Part of a small language model's weights.
Size: width 64, MLP 256 tanh GELU.
Architecture: LayerNorm before each block, learned positions, untied embeddings.
Each number is 128 + 24 x the weight over its row's rms, rounded and kept within 0 to 255. Layers, rows and columns count from 0. Numbers have three digits each. The size before them is the row's rms in percent of the matrix's.

# layer 5 MLP down, 64x256, rms 0.0892, rows 0-63, columns 64-127
102:101091131130100122125124094127107133130108123105115095103080119128141105139133119103102128111145134127139129111127130153125130070127123139074130114128159142131124144161140148127142153130072120
097:145094177128130109127112141128139114145116085128138130150129140129099093135120107164150127095145141127099127146146152140107141143128141124137107137128093151143128113147116112128119129106146099
100:116134102128095107109133133128127162119151119131128134126118125129172159133103116133122129098133112129185128119139118100109109187128119118172122132128139117096137144134123163129102143193100138
107:142144096128084094101137166128157130132107112161153151165143133128170181104126112163150128152135132128181129126116136108116137129129137125148113157127139172117149073109169138129112160123094143
088:141115094128108135129127134129140138138171140140092150134105115128136143112138119167149130098114102129152129126130115103140113101127126098144157159130135147141089112077161139127159143114089146
107:137115170128108147113126132128155127161081124086101149149094136128131144128137146098126129165100119128131129115135098136169122123127119129099181098129157102109175098132110121127083093102103150
104:102169108128167168115128159128103109122164145143154157109128122129109167148101135122172128145147137128135127131156130161091124091129124133149098142127114129117163131160131188130124118109146146
108:158116165128083120141114103128119126133143144084137095147113133128129091113098103141106128144120140127116128142142184134142106119127121094155163071128066124119173119129140083127111116138129126
103:135124132129151157151128108127106169172111144134104092147135128127148106081119098143117128102139109129074130126123099109109123169128146143124123113129061132103059135142177129128144132108146113
092:090122094128155187152097084127101152144088152100113091136133111128082115128131116091141127116147094126060128116111111149170115156126136131112094112127110125114083133086145076128126111139106092
100:124154168128209166137162118128130160178115103125097124135151121128144132139144119088113127109117121128126128143126153141121113101130129104139180112128110095136084175146140114130113121105116160
108:117097137128138122127140123127134036135124130153147140117148134127142164114140130128168126137122136127126129129167115124177146172127144149175156144127139111137064101105109132127104126041131125
097:130148128129139066124132150129117186107145101123157139152125130128127138149067093158132129104115135130160129116129148124084122142128134120121171121130201116153078144179111157128096138086091141
097:140129137129152161142113121128126115148095112104117114119117112128144074095165120122156128114130136129089128153142110114133120115127124137114132111128168155109103075151144121128084133132113133
098:162095129127093134100136153128142134162164151116131130082114139128165160130156110118107126118111105127171128129136101111113139142128123127083117112128155134106140132127149088128086192155096126
098:131155144129141078109137142128143149141102133081119111100106123129166133132164139124106129145105103129112128133153068127156140129128143162148125154129104091122127152173164145127103097101092096
100:122113136129152127164113151128126110122126129107133134121131118129103124173123128119129128179106140127115127122129141103100135100127111143169107127128079149140095164148123107128166146126186111
096:111175142129116169125113111128135120098142141158136130101092131129120192107074121126139130117132105129118128114088142133120128143129135133087144163129136125106130141090131152128132204140132126
111:118157147128153147145141130128118153127157172128112132145160136128154159113106175185143128156129176127144128132136114135100139131129141142128111143128164068135130145131188165129113112223111100
094:121111078127089118137129124128103087076154110169149133114126120128156088113108154143116127139141115128135128126113112098134114154128138116141100135127132124125167131127102147129181133108162134
103:143137162129160119140126126127100121172090109095139109122111140128167126134160104121109129090140147129136128123112111131134119125129131133162151125128179126115152109153097126128114160126179148
098:119104082129118166128105101127136117154084119111122104122142133128099138172164101133171128193155132128175128165145138130139145160129136110111117103128149158148163125117137177128158094116156111
104:132131109129146062119138126128132151134161179130122134113124111128158103148147116133162128144125172127131128141115103128174111150127120095148149117128110071119136180129070141127190111124079122
093:117092143129152067115128127128124121111149144077110130101125109129125149135197128065083129164113119128124128125134122140144135104127125123128090077127143144120152141112135105126131095144128175
092:111076147128140114156111076128100120116104113115163129137133125128076091120128108131112127141139113128098129114129139116094126097128131133140168131129110118146143153069105119129202131030072123
086:135123131129152119117145111128125117125165132156120131119120145127121146063104088147124128079116140128116128134115135090079110103128125100135105161128141169089124161097172167126076152125103100
105:141114144128110171136121116127137160114117150111086113105098129128130078119133126127139129113104131128114128123153128150107127124128104115150188126128086129103153143092140105128137128147109135
109:103146119128152138120169150127104160111116130141115152119171113128135126121128127148122128078138159127131127135139148097129136136128131097111084113127122145142115128109121162128130084099125140
088:112132152128106104129137120128151145111179144157115102116117131127120114091108115142162129117122117128138128131127118144147145108128129154143070156127104138128153134150128110128053126159108102
102:137129141127119104101143103128150129113125129147121100160125113129142138145076139088089128130122129129120128106124136095095123138128131110174129108128109101133185121085095117129108136118122159
096:119133140128173202140128105127130115199103120125146102144145114128134113122155154099085128078120105128142128138114145118070114129130142147107101120128133199098147109106115138128135138182205131
105:153116154128136109130124135128143141099093127103096100115131120129065127113191123086122129167164140129102129126131135153144146100127138145132151129128110135129152091159116073128177114032164096
101:117158114127120090129131112128131109150106114135156141129132144128108136096123176149149127169145130127134128139144155134126145126128145131094161110128088098124128131163110157128183096115105111
105:138150138129166110145118111129121117166156137162103134077110140129106093158098142130135128141114133128120127140117130138159126105128140134126161115128167103151177143183124102128180117151108089
085:164123106127120170134120133128141135150097139156123116177142131129138098078162129145088129131158079128124129112165090153096147124127129160115136132128167124107143101125146124129098128170095137
101:111127126129089123142131147127136155119144140103152139057129135128116105172104148167159128101098138128159128117120145118144137133127128142110173133128154114144129126195113101127121062130120122
115:147136106129101117134108116127142081119112128138130127133174127128113138093076141136111127106123119128143128142180179156144152173128137149127168122128101131143136134115126123128185128123163177
091:114096115129156153119144122127151075130145112136156112123154103127150116173167131125144127114123101127120128127128148109156122139127144096127089121127129158134165154106090114125109093084168135
107:127133095128157146137136136129113120120178154145142114154113125127145125118078131162119129120113136129099129135081149089140128146128113137153156148129125167127118133154117138127131116133100144
094:167155091130129208116118136127116094107135149102178145182133157129082112113127154144121129123163134127135128138162132152161141160129132119125095134127090114138150126139127160128149166133172145
097:077118136128139107113118144128139145146131147133147132124096083128160154108144099112077128125130118128102128140103117110155114105128116136118149130127095133116105083150110104128087128178165141
095:133128157129129141131124094128104113089104128106113115079118143128121124150133154097162129127123122129122128104105157091136114122129093110096120107128153064136084155107102115128168086140137116
096:159141106128064125104152128128147097125111127115141125086097146127098085138113105118149127102122119127120129127164103142118132138127141127097106142128158087121068150177189154127117155142122116
101:138159140129065091163109121129103138150079129096125112103154130128092100094142168158122128156143140128113128113135109125143133123127137146127184126128115151155164115083154111127171085160144118
111:120114129127182078136118085127117148092103071099124115135142126129125090130179117143157128119128122128113128116096119125123119137128099130141121085127064104125131109143146096129131104107129125
091:125131082130157158127149156128121118087135085107143134153125143128082118201156136121198130136117151129163129135140119115170123108129150158134112143129121080122129126140141117128148129091119112
114:100133131129132101133137118127112134162102156173126143122122120129165102200102145133146127164133136125150126124098141111108120129128116130135112132126184121140121201087109098128124151083088116
102:134140129127069114123135127128146113114118152138119131145143131128124148117091128111078127144118127129192128108150113133153115157129123128152076148128111138118154089132115165129120134135167123
089:124131159128131126145100122128137127097140127127127131131135122128101122134151117092143128148120136127097128097095088153136126067127090155116111152128111116120051100137118091128183140148183129
095:144106168128082149157117113128104138095139117117130111119159132128091069156150144143178128137131128127104128129142128115137142209127119130121118111127118081174066154098084119128127105191087100
093:138095110129110152145100104127112129145101109107126121116117143129069133059118145141109130074140100129073128100129159128148122126129128106129128118128141124145166111188124115129106201088108122
112:121145161129088097144139141129125168129098130072135178144135125128165140133059133118126130145130140130142128128119119113137120111127112127132121151130059181144090140098135133127110136148138171
109:120121101128149142136092166129142171107128103154129131119156127129133111135126115125100128116127090128112127141134146107127142143128137141130108146128130092142056105110142082129181158137139149
094:090123159129212122109138144127107141108163125139104132138134121128106138126150100136119129159142163128134129128115137169194118131128120114104105143128139137131142104105121136128126070168150129
106:114084094129122141157128102128122162087151149135137140110163119128087135161112097133113128115137144128097127141127155145098113111128104102152154144128150160128133167037080133128183113132167126
085:123164136128065072071144193127143077092196109140135154193120126129171177128114116111121128113111133128146127139113133146099093099128112089146151127127165113121120148111145121129075143091111135
089:153129132128130135110152159128173081143174135157121167103131137129146203076110166153123129122090132128122128129120171086076128091125143121106110120128112117135069095149111169128109151088102173
106:107168071128135093101141155127158142128152126164078121196129105129182144101111134160140128069131132128103128131119140120072134109127113137106121127128084182120105109112133128127060168128139145
104:125134105128154136107148106128103104100150138154148152124113140127189150181144153126147129136142112129164129126147068182128147139129146149125083142129124104132138124129152129128089075147132102
102:160129185128125106125106130128144130143098111151146119138105122129112128143120115078093127129118155127142126127127076124150124093128102116128140125127164114147152091122146156127173170136139128
101:158130108129124168123103150128132147149121127121109116142118128129097133089158122100086127179159121127117126130111138165157135131128118125126118124128160191127117109137112117128153116176152121
111:121124069129170144135155140128124129122110090145143128139119124128113159131171121124087129145118127128147129149133100147115139147128131137139088153128151142112145095140179162128090104166147104
100:120135124128093170134128092129152134113131134149135163150133157130127114177157122120113129118138115127134127129113142169101143137128123147085116149127168146141177152136073149128102150113173120
095:138113178128100151103160158128120132165155135151119149110115134129176147140105165140158127123133129128155128119115160152115131106128161144102129144127146164144158183138103134128076111148121118